Weights of a small transformer language model.
Architecture: RMSNorm before each block, rotary positions, no biases in attention or MLP, untied embeddings, normalized queries and keys, attention and MLP in parallel.
Each number is 500 + 25 x the weight over its row's rms, rounded and kept within 0 to 999. Layers, rows and columns count from 0. Numbers have three digits each. The size before them is the row's rms in percent of the matrix's.

# layer 6 attention key, 64x96, rms 0.299, rows 52-63, columns 0-95
112:502518501547518497560512491496480478500509504518504486552492554492506469490500555550505487467498506494466492487546519505481500520508473478489485487534505484498514508506521557538507513537448464536535479472513542531482511489478480490515516507508508525517531468487467528510481475498470444485
107:538450512481531506461509551516478500466510534489480527513503508486507538494470506491479488520511548495511525514487557485526522534500505482489493525507459499534468480484456548509512478485516501532514502492487479534481452491510506556496509441502450528506474509483506522470471537522478504509
103:482507493527487489447521515484529518517507493508517480504520469479473512521432516506496522510502488481509537465475491462575530484471500506506519488461533507543515492548529533444481488500481499511530538484561516465490512467474514509482514476486474520506489472506492516490528468482499531488
131:515479533529504494500482501493434491536465514502507467529498482524515506492497472514486503470502492476541529470522485532497463486460489556515463496514483492463489476475542488445503493461511487469469514468503485444487471483504513529511485474476520522491452443498484495478515458534503500504
088:530542538503464447472485501465476462501481535489502499505504559491492522478488487508516520504483520508532507496508522516526485491483504459495472497470510470463512491466483549463497475528452555511512512501501509544519505459550483479503512549527497478531484473487508528517521507538485478530
099:510488516518502490477468510501512468489495507507479520502489481490526524504481490471478545507464525477512552468478475511546532525458523508516486516513524534479471425492484553491469484474463510475477464469493477514532464478492498479464472506496473513494500520524500522508567509490456503533
088:491562505530480495549492509519525510478529466489488474538500492498514463473530519487479495493479509500478469555484466510485497482492469529501496497547524514488484501502437497464523514492524507526509479472472449488536473450523508507471481486513519535533470466465478484449489481500471493513
098:536480480539452505502463525527488472507509481492559439505507488501503473543515522481466494470500508514512496487472494491486527485476512521530473492507514495511540522528533475474488481549493552493505507484510525523525490484469544461459494551478508495466533514530540485514497481479473470515
140:525516481510523445498530518482493535516488504488508484539490505526497459469479556478481467506523496499492439529498531502491446503484513485496487437484538500484535537496504495526484538469522479517455494552489488534478511524479499477530484496535511494485504491481518538507538478460520518502
117:468489507488535508477513506475534520527539570552446527503491479471515500525495522493515506524508499528508506478519481538490482509562515479449469508510525451502469479519498493539504489517483435524522494496531535508528511519515491511502475514536506520535503507471512476468502458482490497505
112:477500505475449517439520508497504472484457485474514494525500503500488545499508521480511489525490488453541541491506498538522549522487454479507482555505477487497494521476485508535528471518532516479512489503480487497490450499497490541520489461493469472505488491536504548474542499556503501526
093:534461548503504533511515565473532479445467485460476520507526498502489507518478503515518501509441493517515486501488493528510508511533513504484557498466453515514476493523469486481506513488541483511523449458489484482534475481539539494484506493486542509505507531464504485507492471530483503469
# layer 6 attention query, 128x96, rms 0.347, rows 53-63,117-127, columns 0-95
121:518444493485550490497492497466477484471508534496511487497498482513487502515473503488500511461521523520492442465503492484511524547538511572503509489518512537506491520513497445450477501508485519463526521445511510491485503469508513490489507476509450480490479513494564499503493479534534540483
101:520480436443496523491520524518541478542503498520474480478460472506462462485490516513517509480510484498525493454502514505490491514519527492504486546529546520481470516467520547487485439517483494505511494496486529514468478502488534534542472503478501484511513506508551468551509511490480477489
128:462501472480547485532484496545466497498476495527488456509450527434521498484511532498480508492504460493511530498497500521521465535503502560498517518508505501512494524452506458485498500521533495459509499470514509504436433497485510512499509451496515483513503491521511463494480466525510492482
098:497532500461469515474527528562506493525465472506538492520485474542509459484472500523518497507475457520497525521525544526471503499521516508503542508509453526510492529509487537524509489478503490474526503515495516494508508530536484471515500567492523475493509457478551503522543492456476490524
136:461540487504484480496477507546544514501444486482455458514504494522485482473529497500501509478506475550498487471499513458507488502478532510501487526549461466539504488503486502505530495514485504517525474485488549535503520541523515489483501482464578497502484538514525517515479501475484525542
106:507527559473533503487474475502474451459467495471506472489466514509486530477514475531491512527506528516498522546500479525527545536464483507514515497513456534454539499470481526524506539508554497512497530517441474476502491479491484496505487484525475512510538505460498513502496502514500530473
120:519500498515496477527541470517521487543520532485450495488476518476516479496488533456493458494495506495504455484524515464537475502511489504495536461519526492466492521530527494496520493506456478472536493450562479473496512523509484467503459459496457488530525493475488500527503506446518490471
150:484463513477511499485521520494504473516475471472498496527459485524499451514527509451464548486506483475496520514511488506475508553533525534509503504536522522525528511523492495475522498500482494519528504506480449553502525532518482465505441498482509471505497519449535473510511461474477505444
141:449513524471466513506505531556518544527492495508469453498462516524526482453534531485492508486491488494509519482504448490542472468503528531505497546505513466534494511496520513467512506523477507520506527515540486519518486537492457513468507484483545461512505479541508517480528512500461506528
158:495477479480453492484498504494467495524512488494535525495518513472476483466513544567515521521501517497482503498519517491525459517498458470471451523525465471471497498447503495520512500459509535521479492485502470509474495452495428512457493492468483539516476461484486534504491509473491479514
118:532486572489505513488534482490501478509509516534501515504493543523509518525517496475509560528506500495466506529502495533478541493507486465498517522461510499470515509533498522483482518498508436425488550488511492511533478499515483495501475489492445506468467521485523535514528483512450511488
116:480545489535498520520481493528477467469494517513456524518479488489510472469436464467536499480498518475485492435508480522500542509495481523454527499483457501517516435514516486509513507495533516493504488515480496530480470515446467509506525507494512484473494465495517485504543512530512527535
085:525509474477500555490513470487507511496479475565485482500497501501492521522512529482507451511454531473490528497499480508515470505553507516527477499528491528511526501514509504521448519504475530486530477512474512544551495483494553506517465565446502462542484500522477508499499515487479504494
136:517517490479540459539505505466555510487520495488483480483472490539482527489442471494517502483535492502513555508475497550482545506481512529479502493496510461454483508492480489498472497554516494439524512486467510506524503527494482509466449471510500542452501515491522480501495513521512483481
100:468522538494502488492520508547494508483476442496508458538496512501492548468477476483485520514485527472498480541532503502480517479531518531478472475521521468471513477496518490476535525520569551497479530491515504504488490486506466528467503531474538489501467521521520529545485485492457488521
133:504510497532485514493515501487527477479457508462464494527498492525490484469481495480442542527513510464521462461523489556529532496476518470469492528493470491489516486501473517483515496549506526464514491472538535514492465507533454542471506502476531478468515493530504531518538494502468473522
100:504472575529521489528506475454507528512526502482503486496488523503516479500512522508511470531514549458525471508539511534539532500498524502522496492539494548469506517497463496520487522523466527531457492503473456507504506489444505470493459522465459509500472497472492518471503523532503500524
110:493504505553519492480543473529501485554516462509492456461538486501498471515497519504487486528514479484514518475502485536486525506503486493465524484451512465479475493504515491496493528543491539560503539463524522442507549521513498491468477496534521522471503511472479473494498526491551516502
152:519533527487562511494483486457466523523528511488485486506541498506515564489472473515468487495498511502482513513484553524531493503498514505475487475477573512487489495442511454507468485501485534465467529460531518490506526513472495474475507449510500531498519481497502488516512491487454494515
145:532524504505495510462495510477482489523523512480470547505492500476461517482553491509516521507504490558497468502530479448475471547485521504509516531486511481494524494471509527489544523463462531475494475448513501455466463500496535497520482472518509504532532497495508517507492467491430520513
159:488509463478515475496515511487492495485527502473509508508526506487489540518497492460521524482493498504481469482502510472495536524500499494525525473473494500492514521490538453570472479497517513461489513492483485530543474514467489523486523482550547498455476503480575490489534478513501503579
117:491453493461529475499488477517424509491496507496539506510516534483491498447506491506472520525476517503493517512504498525514483491523449486501457496452534499503468524472528486487475504504532510454525466484487513505511478507474494479479532489503511560531486514484509529500479567542489541520
# layer 6 attention value, 64x96, rms 0.116, rows 0-36, columns 0-95
111:496470502482553525516505467568551476549508518481499490518506458504527477488499531498469494550512466502526408523529544536501499495503501549473484521467503513502492473536525534502477491517484480501511500487490512487504485479484539486505519474499482494470505498486493494499503482508525459526
082:529514546516489530502499491550551503493518482484477496498492453511511496468502513523489508532497502478474479528488528514471463500511445527441546465477513558496494460468501488471489553506494506476503456505540521538500498490511520503476515535510545526497522473482501496468515494508522512462
105:505443512512487488513549472515507490481476527520521516490477505499499529490496514522517553510509513441503528460489527479453506488488505535464483469500537531485484465527459511509504497495527500491536480506544493508505520500504554476482474452476509469532519541476557529514510535485487478486
085:511520518503488453533535490521517488482507485541466489425478498520445485475461513413527505485497483477504530516507498487538524510530510502478470519513471552465522486504472529513548529512493486502482521495525468488488530484507510476484511523496487495494513469512523511498531529496462510512
116:513482489540535559508561501455476496524513498479460521494501484512501482461526528452518454502493512489540481555498503509516515509527521506523499482491478459498476499482517547505499546477500471485482519527484478503513478545479479489526478523526451487454486480513488466520491490527535511505
102:481453520475500511529505465519494541549499536473482468554541471501465478430488521488472516525499506491525489495501465511499491519523492540496490525530499511513517518473514477504506497522532525473538491519554451468526495478497513449500515488492498524532480524458503477532486488511503530518
108:499459471534458470496519528504517465486507492489494518531526505530451469538525524490482484505494503485483455496490556475526468498534510522502478516498497503486475485501553550475483456521518473482468492464506497502536505498512470538499498442483498536484484541500473509464518524508450506503
086:516541554496499439510480525477531475523514483467565478491501496531533515457451479493488461497498514472512535526512519504514483493538456475510490509530485553521473481500478549503520472489469523514481503503549504487494497502515507515482515527498523547522523534485478490514509509515528501532
112:519527502567542498510519549535511478469502490524500516484485517490482475535513499496457483454484481489528459457496516505509490495526498542530507524507488537467502475503494450542510514513496494490530459503512517475566525524483461505472503461546513485481492525519487528507511495502471513538
077:517476455487508518516543534526489476501502502504488502507519483484464502459565507483439498513499516478494550512503493511502484496499501478500540557482508468444507520510510501483489479535498527524546482518472481518500507492523502493485534505525415495519476511470490553486495491517542491514
109:500520518490430470515493489473517492483471520518503506510520481535461509510473523477480466536485494482524518542501505551484509499487468497524498449496467530486520494516528535502497495493538506489488471458502522473497472495511527542459457544480504460557528530473486460472531502497508497516
077:530500507552461492502474474499474517490447482507517521542484476488513483504501500507478513467483511519518509525500465462547488486486510478499485510489485503503483451493531521481477525448542485492482536548517473511486506503541502505531501534541448507500474464460498484488468445452502516523
120:475480479450524520543511494450508510466527512534517458531494482516475512516475483506488517537506474466533521513487495501526548499494504511500514483457515478461536516473504514508516508482462473562484507513536497508511448512495491432489514567521482521514521505506513504511470484492517472505
091:499504506431546481501483497491503523503503489510478486514501532541507525535481462496515464475515502485522518531508456529490496469502467517484507496552490599489503512493521519523486491516518486509557506480475506506470525483515475492530478466490487469500493510502467490466511541483448508479
123:476523486465484481504470560493521526531495491470465508526498483515517500485518544495490510540482523482518509501520584505490459504535433513551493515517485504469506468514481502491526504488498446489469503461538520486454469502506568500481496485486471506516501521495504508509492506488521489502
104:475508524504468477501512528514473471505488469483494446495508479484482530528523504500486484518476479453501504490483548500508480516513496514460488504484511516487532533532483469501504513533501510523540450503477458524508545523478504553529532444505532467462518469484478519466492546482478457487
108:519447482491500498501513522508493495518503514476540504482475484469521518515542483454458481472539493486493476550527525479526527521521511477508444508521547488483494556472462474489459506532520477464491488495537503483505501534538518490467508482511501542501479496456527502498475451531505503490
098:512469516485470509495549507486498501471534474479480513542502499511473445470502496477486512487517494455475523477524504458531504510439509456538460466486493573537498506534494498490510467489503475497500473472468452505479489523496532487551483457469509506484520505505514500529497518514505495475
113:521550450531474478485511492504524516507504490472511493460517499508485508509521526500530511525486520464510505503536529451464541485516521473548470498484447499455480467525546525480495478544463484490490519483456533472552519513464514506492497495507498514483476477476486520507531471502454488502
097:485508474509508485467479478541511474460481520494457528470518487491523525520501494507496496431497489488476490465481510490496510449490493498478542523517479492472520534481503527510554474502499536532500523506523512427543513504503478493487510492526517459512508504476515469462551482500519474446
134:500473478495521463515489476512517495509516521445510485496518488495511460573508518537481459503483466446528482466474518496478510461489481497478498503535506522519508541465486474493499453464479448506478468503495488484519553507490511494523520446466493484524501503503490500479525515547512465484
096:470509497483501471442460511489470492497477531521506474517488518512532508531503530492506515524543460528476484499481500482534473483486481511498572521509542485486515491506504498518502505500461528517463466497531503490490517536477424501499537530529533533531526481524494468518542481474501476507
100:464469483512525516479509476492519516507475484494509478553494486469520460489490434502568500521487495535534494516473492571529484474524511541481513516544465491513479491504490492481497472490502505470498452473477474505491496467517485552491454503525509514503513500521531495496544498487512459488
117:512484459519504470476477526470523513478516517459515500506506481476501543513538529490501487496507535522512435527546490494528585519480471497517472522487510537510484520526554500516518549489533527485494521477527498479478539518518458481509523490498527533480493502510525490488465504516519513513
101:533498490554425559522497493495513501520518527517492525517528522509488518494480524471479526484461523466466490515509485497472497503527515456483502462474503509510544463465530511447501483467484490424491508520495517489483501501517463518500514482513469530487490492502527461520484512500519467476
081:474470493503556502511494503531540478498518480470536490474488490546531501479510461491481510528525492493494538469522489514491491464517462490487477511513468546507491499500519566505504506469503527465529471453539531507472502522483525514508455466513492524515520497472528520557463478486506528472
118:503480513438505487502504514497529528505554501488523479468439545515521461502500543495508544493509489490511535499516527512529501481504447493504514508527492484512524472467481493471471511476503513483496524480552519478525433500528547526496497512537494497554497524468500505482506542489523486500
079:524519518519553486514528513499519525518495513536495486479516496502482481546481455470556489567499504492522517442523473494480510457478485494508484528526477523513471449506487519499446459508525511503517481493465495476490491497513459509531462482501481532541501510502496443477494516506513525492
091:510464503486494515457533478512448483509487478454520450500440515524520454530467510504498502485557467516501488491483531533452459483515473521505458469519482471495489478486518477514496483545523502465521484508557520450500511498525492489505517467518485491511532516497485495507485497485523476481
110:499507505563462471510523539527477497468527476485478557515511473533529500489488513472482481464503507497494475540522515459495456514525495494491501462524508476509484523556518468515486492475539485503513494484539502495527537494490513546461547498518506480521491495435492510467518466510482490483
098:504509458526480472484504535517521521516521507509456494486493513531536496509589506502513518495472487536489490472532469523492472497504475494505483494512522495511484497503545491477505473484474529459463456430496488509497484509486509473476487436487466483522533505472526475475526524466491476488
096:543476537523508470500530473482483484541530477480512522521509500529503487467475497513544519528509448514530544514493480528499483545541533494515498509521457555490500524489514477505512471496493482508488463493481507502504490469455480505472507552525493538499531487479543496528441533518495505513
106:466541521512492533517548539501476527515497509540465468489504553498504488555484506515526531428548474486509521503472554476464496487503492477494500512468489484513496531494529495483475486491527498508532490515468482488499488464469513537464488468473480488519531483486504493476530462504484507467
086:539486506510498528467541484499504509538498483463487487501505515546544482516510492516493506501522474491476516474527474492486497470490494533495457472512491480517481508555523476497501548489476564443472532495555490523504463493479474490507492507481477535490452492519528475465520543508488498542
081:453525483513485472493483511487456503553521551500504508462481493489465525505496461527521515525484464468481469527525517503514484498505563476481461493492570469527503547504496474478496471503519510529498520499483502536488537534488497457470510468531503534500526523506501499528529483515499513470
105:491459548472535496490480520521522513569485488507523510521477498543493471515483478504477498507480520490481522462499488539514518493524498479470470510514519515504516511487520461498486505501514499499497563470493503495471473479494529511542483594469509518540474483470543498503507503502552495484
104:470532502518490494514506516489508476489490484541504526482507481463501532520501516510502520480476515518472537512534513481494494514492496491515503518525527514525458489472535435558498432522473520529457530515451522490478533545484478542496519458483489506494453535499483482494508470513508456489
# layer 6 attention output (transposed), 128x96, rms 137, rows 0-36,64-100, columns 0-95
100:528468509539461472491483538451528473526492509495478523511485501530502512450483483460503500497490508488494478441480512487501453518507492498504479451539469496535506539527491494501482503464516454458485523497501519512476517502481510476460466467478453499496500493477436478524510516469495537508
096:443469491495495496497488497470495500470466490515468528519472482504501520478523489494515521490494526521516465484513516504489476506555517463509487470470506508496513538518491494502503545514540494505478492538529492479498521491488493455458553547514450480488510492494409473480538473539500511500
104:493468472477511489496473499511487490527489514484519452477542524494519501545507475486519506489468534513503509479551463541543513493508535540491533483495474491494514533512460445452478512527513483539479469474515494535497523506537494498473519546513488455506493448495492479479545495522476502508
099:537507466495496510488498494516491506523510520499548469538507491523488517500504482448550498518484519521543505458488494495540468492486504518514506518464475465504544530503515483490508494518536514494537504503419497502465497567501468515489456479487503518509466461445521484499531504469511494518
104:512517448489493490492546531481547481482445506475506453482454470506509472479516499489480469488506483518529461454501544475469528483507526491520471471489475491496451488514507488505542515507490517475513478500452515490474508523452483515490483463446497480492506529470548500483527501501513476504
100:537524456487505478524459506528478492513485496489484483539492484523493522473507454521508521506496496486496472479486504433499528475484493494515556501502554497506433531521494509477455527570531522480499471535524494503478514499505522499496477480506535492526459508535513493512520530477518472480
102:541545449484485500488526501515487511485516459511508512468536541512541521453464536494504480482479520500502510464496469502471486503500484487516499531516492503454513448467551521514502506528480490515498490467481495502536441487511494509484502524534526473501492514523524483566494522460537474506
103:516485500511493524536460483475525513432519528521471494514525492489500524503485505444493510441510471505474521523507504492474507510481482515514503483482488467482499491483530488567541499507471431506568529520505515510503458497523468471512510476518473484505474493485458493527498512492510454500
106:486489470533495505439480487459510499483530504509522515488514538498514504417500521507497506510459555529543514507468500495467488530498519486532502530477496499497516518463509471448475514515476493513505508539476506474493489482540488519534520496480501508474518436459520489515456491514524501532
090:516517452500500471482493483510502486479500492442496491488506527449484496452473490516447481506501470544488535500463528497478490440489529482483552474477571523479497519489524528506470533492524538501502488502506515500496516557500537475490500509545495537469487503523525503516492514490497518511
111:508488518522514473502517515453488557494504512504487456483486530473467494509467469503501510458475513458505506519514492489509494474488530533476490522528507484510512482466445536485521519498476495477518465539432530465480517512512545476473492451464477483511458485506511489462484525499523502459
091:482460480474529480493471471499532553512551480516508499524495495479501463516510485502491513511539531509527497488533482487462473496486512510525469494468533461481470510491527526444539514503519504512485534512483441488500508512505511542519487449446552503500525462509481472493527526502476485482
111:498513488534558496510505507518528475505514486508499505467470486458496534514496557508471470468457553548526478504478477506530514482501517562488520544507517517532472528487482495501485492515525518522525485502528465501465535499448525490495503454488507478493492538468471489500463494487473478522
096:490515528498510474501516523503445518510490550522509545504488491488473549522518470500521500488489513550525523447494482465523514475507507508502520550485532480477462498507477539494512533477462550478527505475542464505482516491556492501515510532497508491512457495492518471513501515532452465503
100:511471479561495525486502500496536493457510509504467524521498506507508518486448519483510482486550461516482466541473452465524518561449559494487495495530501501506487502492507503486502496509484498519489523524514491551515472487492511537535488495513465515470483506511496430505498501517499510448
106:480521566494493467488469509521480504524475515549487521499529474498504527430516464452556527518441460489473509513481525494502497490470529470498535499466459504493507506479512533487517497532553471522497509494507537519504512538527504471475520488490493509487498492459473507502480502479504496523
095:455486479494464529544519501531469521484484491479459520505496522511463546462488515461434484498482447502517504514450507499533497528454497517496545484502535478533529477529551506488483489535526506496534473513520532499513499498503490481497513504521532491481510473501486518479508474499550467505
103:513522525462524490528497536549484476532498452474512481472527517539485496531478458494497477507512496520520460485501578546504517496511515498533519507489488483462545487483480511554530516545536480469522511503506510513494466530512505494460496495472504523489499470526487512459507513503480457503
100:483501453506495509530516489526499479543530457502512447490497516477523465509490505481508507477475540472497530461465500467498531521480513519497460505490485474501502501494509489511514505522509524534454464471524497505494544457486460524438455484517495525508474445479487541537463498502500527483
097:513502494477525504503517500512465487521503485512462486517501498465480534482506462515485482490554485519481556491481443483488491487482487544500462518540465505494553506527469497482502522509516492511550451506478468499478501482532500520473522481482548472518492457516478439497501479502537526535
118:519499522497441521544554511510447461488533462524510489485512510535476500484515454476480511480504471532559487519514468528451511523509516500533500530526507508478548473501464461478503527492513504521510483522523494503500455515548458479475470464516489516482484489486513506524492490508505502495
088:497521537488457526503501462490524464489464463501464490498528481445523521482527504478484507479468525560483512517444513511513457555504448504505467474510527508504503499493514507539489515475523529507493478515510504495522530509450534506517487529525545484499464514501485511489506556489482484517
098:530532518459514519546505546489475514523510480485481506470445469495471508521488518517499520534495509509510481501510470516456507496467508491531507511495531478489538492499533513524515516503506504550519540518478532471472498452468464481494474509475472557537514508488498446470494547534493502469
090:492507517505494521498460500504455482521503495495487520495491474511496478507476468526515465512512456510485543469507473458498456511502493541499512489475437435478467499502514477516518480517506529535443467512494471499521524513456487512494499535495536462502513473514511538545450489484528500463
095:493482414497476515489484509473499517478509524527488465471476534515527492535538431520540554463472504517488492504480522483502495454525491503513478475508545479487480472508491482514501504511547498515466500504470442473549501483490494483496483520458507493518511526507472512488487530514482499505
094:480493493491478512537473542537502497451546517482499508470480479501518528501498528504496434520518525494499516452508519518503553540509510508463485424466482536482549526530506503519497515482504480474529555484515503487494493482513497500503514514525512524483511469485471505497534494531520456473
101:497510495510521486504509517488535481510511489505495480493466489488504509510461560479484525532498500538525503540458472529516589495534503537470490480494498485498514495537493498505547505482460506490506489534558518575528495507499475474494502487474512486458465481496492509505512505454462496485
094:499515491462486489501488536525487518459538500502494502490444512461463454467503510470482471487487514493520492473500489496501497497514505531477516508478547534480451517525497521467510503510481505474498526481455496474495504450545451505516459529537509543495461512486551495520496497542503487451
102:525520433501495510479503481458508519495492501541491503448521458485488507460465489492495506551479449472497499495523521470536520487501500536540563509530485507480491479499477497533534495492478502516472504474522502510497480462515469501480511521456516498503514465497480486483497531477555554485
100:511454528483560490505482484522518539500464510487477484513554521495485485459536481507537508490534502519448545519504484501472502502483553473484522502459500470488511505480490520537474546508542470528489497489564506492525491504512527503511469475517483454468500497494472467482502483483503483478
104:509489515478466490511516537495486484500517499462538480490454503510510464443480499535523520536494534485462540475426469485471524486518507479504486538519492489450482474535507519520490505485486537509499492498496462512528488497454501511477474509495449531466485505496541508526519471467534518511
103:489491512493513525550515460490517509463510524497506492480489516492464509515468527506460464496472539479487518502478476482490506503489474440543479550483521508505482513447493487548542543524461542518485477470467499491502498525525484459496522459471461504508506517460460492514520512476511525489
098:524505551475483486474488549472500482479480480489477503486479454507489464504524469508461517519465487493513452514514494489524505465463501512497470555443514503471477532570510537503473524458517466463521476495514504472481522543489486509506494483485526474509509470496489478485469495486521518480
096:457528476473483509491511550464533483511498504512485463542484466454518496483465510498505506555512482501514530484514485524486484528507479494521567499485510504494484466510526495507512476488502550542472481495511525453489515528461555493465473516493504495497525515494510508494508543495443544525
099:513499517468501518451535429531512477502480519494523538479503531479519491498541506486503480529518527468524478562486519521527488493480495477457485464497500501516478493520538490557504525491506484457490491516500529500509468492456498545476509534543522506499534505485492508524490459499552507518
096:506512498464518519475486470527492485516474497515506537475496521558451539487487467502455472519566543494530469550479453495518457498474481544483521494497492514500524497510503509488495480487486520523499537499523530490458514506532516476500526483521505509452523558539504496491486492506480492477
099:510475566508496471486523462489504475505534492488493462492512495487501476550526480486500515473494507537476485530470521498475486515530495485523507515529511496478458493494539524528460515544480497466492462460462478516508463463512469457500516521530459512506537529495542539470493517518528517531
112:498539445493516528506501453491486524460511473525506497517499493482522500531544497528526505476507484504479527562497474497496499475511508482515556522462557514488505463480514486479497507535514503527523484504518500496486510497526502538559499541519558506514508544513549521481470478492533514517
092:554556534499530497534516512492458500548483516519479485520500478516488500543505497530477483473528469505500537504531471505498511502468506539526511511509498474478514458486490474519547483476485494478481514497472563504490446479485519547529482486503510527519478515551515515534450511483491501498
094:509508489546559512504528506504497498524514500546464562501492481531493508472471495498530491485503482531513517518467520490462500494488482464485501501530495509508484472474558581530530501494503478482517507526498481494498486524485472478530492463497522534452450531481504509529503505468541476484
096:462504514480493533524521517495529525492478503491451508459506515456470469499483535497460469460513478482513508516504511502462536500515461490481488481530550527496480495537492517506487471481473501477493486503563483503515498457460539454524491500528453518468525535514468530485503492538519479481
105:451474507515483503503455526505484522489510521485501558528554497474460526492476483503506560498489503473472531523482476524514496503491484489493493518503496499519557521522481501478452497506512493543556489516522474488498506464562523481537504529509519496511490484537493457464513530495505531463
112:472502504524502486505560508500480476482516465540512487442505477482500479550495467462462484450500485505515517552510515525525481549484504481485469496482468514466522526481505485511506496410526461497487500473505548496502453515490475502523484514497492492487512519459498518483486490521481493506
096:444482517508498494499452492487517494526488550499531469511491528526523497541574456525512498500497499500483496541530514521467515488471525508535497492449494519526475507482447481510513485475537498493491497542559465498511492514520475486514490518488490497500499496496508492467481496490529424480
086:494512501504508470472494533514516511520480466488535512469443531511496467502495535506507490524506504487536502450481432531514478488499486541457523472512485506498510483502522493446471467476506531487466494504521523508542527483436519533500451507499470502502500464499551519503503471509512526527
112:496492493454510463516530477540497512562476514490499463493485454483487516549505470489489539486516461478461481522465458515523498469514484493474500488511514505521477466530480515535501477450513468476463503501492520502506498511464504484519488495494490523522501534513484478465570543469526489475
098:475504538502530536517534494505461547518456549553513527500496474543555521535485487455540490460487496494505492527509524496515515501486470526488493507544492462529469492512481513506509475507536448482557487468528523513498527473509484492505491518475513463518500485480507483484493483524489500469
109:483534455502525538449491518547492441518465492482542517469505513518510495473528501523500509506531463550504496473500516486482488518504493495540511447521488482465495510528521467516502525500507480489498535493536474519507503467463444498523490543530487503492497502467457468544494464493485494511
090:513526477507504475500469528500451442496489543494508531487483540510540499501492513491556486465458558509493483512469478523493500518506456492483486529510514522477506488480461519507453512514474460479522485471468499511511517493493497497480495494518459468502489522525551559527475533483536515510
102:516519459482430499506542488482504490503527499517487506478546485509469444482479497477538520515521473494488506481521490491513507519504506471555534524524488497483519479518521497476437514510491493466461498479551516529533490503513455473493467513523522524459503450541525505483518515497510528488
093:487500497503518524472490498490509529483472445486454507543492489512493486490523522515497502533484486481470461524502522520501461557493537517471508464505508506488491517523481465464465457531552490506504536518490505481504433484440495513526523510491534497563499520495462527492473484516515507507
108:474506487532505501506534499458512460516474482507542471445459506476499502494526487507488503482458513497516527490501497489523552420532504499497474529491508467504550488520479520474493534461480506487537440505528516467511477489528476487452493517467530481507493480493475515486512503475531477516
093:529457524494531504514494539502499504481534475516496505489490531509496456548478508512496485490499534539485472513496488468428532501500494521519439515550518482477505496510477492520457477485486513462533555495515463468504493470508520495492485503451505480543519486517473500493523485474529525457
103:506505512510521474527516459497530491505476466479512492472495453492505445522492478508550453521511509516524520459484523515473487500499521505456505522533475557515461530509454504505526534525486517531519515499463465514472496533518506491506470482455494490520477506519567475527526510505491537491
103:481478498512514470529525480510512492495507489516497516508505477477474511442520488512517527503498480517491509517509460475489461488470499504469518530459532468554481513475506545441490534505500585510466474518492521436487499489522494505498513488500522477480523543491493505554472514482536505516
112:521490565509474549520441477459511512417487518499496490536491515512475532514504489519514492496502461546511485547498468507498472501532455526503499480500531528510531500502479500514497521453488520503528526519496488501504504510486513496528522483486499469500555490535531485496511504493502436491
100:507453544522469504450508516498507533490494543506539488477463481509485469479521557467517529491472497457536491556467533502503503535459504503507527500501543478503487466492511496524519486524541495503484539499474509500514511486502507490540489505496450531450520515504512496512495521546480479466
098:499514454489488500494472483492526528488498527504515538516460500502477461525501468478529517517471526464462493518502520493530482443466481511494455539439461495506470496493515517513468493509504485503531505506481512485485520490478527534517517544485524520491500492499519494506507429433490550497
095:529482493529493484500486521501449488512564523420532485454507511510478488508501499551481493482518520480510550498544460472474539465512543484524484490484485518495498475511523469455496520482504520505487508484446505480512518481507481507496472459468449511492541494494497482495493475501485511492
097:532464484551487511472501481501502498497521533525514492556500517532537529534532499478537456513489485448500548474482530470497495482536543494486479489485450534507488534470472510521498486506495507511454504474521459503524511541506467505517511479476528447480501500471531505512518492480493527514
095:477512545541471524503535503513491519504545502470493491512506494477515499494496503504489527532516497476489466527498528502498444486532501473460500474492528555481508504456529469494440498494506447496478509469466526456496498440550532509474533495510481503506513508495512490483543482481465530514
103:481468542489487504531532505533483519470488508456540514503488459458505513469511517491493498517510460520491526482542475525494512513461485521479522538514444482498484529491488529561506499501472492520485503519561514544472471520523512479505510466549502506494472499530551485511513478472493470508
098:511538504530481473468537501474518505514491501502457465459508544512473522542495519491565530475498456492497459549469463480532481491469491530506476529514528476468496467467503492485518490525524501540504475525508498500493477525486504512494430485489480450527465504502507514519499506521493521495
097:502481520512488498480517512499484467513407488518492507492528510497555475505522516513515498446490518467525513480503502513506480497485484450519480523516499520529458514509527504479457489502457493521495528495489534518462513534451483526504500526542482522495530546490494469540525447511502503469
087:492490498501494538472482476494494474521508507504503506526506457527486511451524487559527528480486484457511568472492453520510448500517479467501509480531456478510507538477497488518493472489511497485495507507482511519501458514468490465500554456476489484511494530472466509490456469485487487552
106:462479541509509444564477479519516489507463514474500511532467523515525478511535496477522495465497528506515484528501501491499495510524519475497455518514506496512493554521513506457459534494522478519512476542429493493494481531472509515502462455505502462482501492482534531516474460492475482495
115:501541437507452473494490492502443503488471521497547499507456498512536516479488486510494507532490479486527450488486516486456474481508448511488476467533514524502498498510475502486541471520509521477513506489442485505472478467508495489507476505504505522510476481530535508557536498510561510490
091:499498487520530544497491462485488525515487490506492491494540501519512500566488505480519456459503446535508456495504515536515509538486466469544498518480521503535513511462528532464502520554529443550490483525500493503501498517540482509481496501523535476504481529500494492525479522518493475462
086:495512500483503445503514530479480481500532471530517473516524479506533466485489483476541499481558476459508423492514482509518504471550522520487481467508488482472487493444491482478485464497532516477499468534500476479495517483450520502517476496487512516488481512499550527457508512506484459501
100:456509499486496501534488425508516476477492548498528497490507561528515512498497496518508502486519524527511511504452482508482520544534519517490503454532497494517504460448494526496544463533481534539490488497496492519515478531537529482495505507510467523518439493506505483548513523509473485488
093:520496493485522484500458476521485525453517511511493540472491515548454467498513514522477529457490476453495448530479507499505526498496484481463451527513499506540542519480515534504529490512474439506514504529466483498495489466510462495492494485498518539533510504502503464517470449503533473494
098:516488432527502528558476502502500554456524463513481501496503491520488491518466503507564487491444480508469537442473497485496488510521488491517517534511495526469524543477486475519515472489510521524484497501510486528487473490495514468499483497468465493486477472483497473524529536507458526480
096:486532461514499496495495471455477552510478506533469470538470503440500466544517558469511505459449498482523515465519503503509514546498544507497488492493479498503518510503480457446514447505462477488539489481513494531515522517514480507485492484512514512513458505524487527494497488497504471510
104:479508509479493540525474495528499475509481512490535500528505476481530529455491516525506475526496482460554520517462461544525471452466516522463466496473498508519536509501515484451546501472497485490533500509504551503508555532512488498498478496472553494502502458524490529523513482482495516509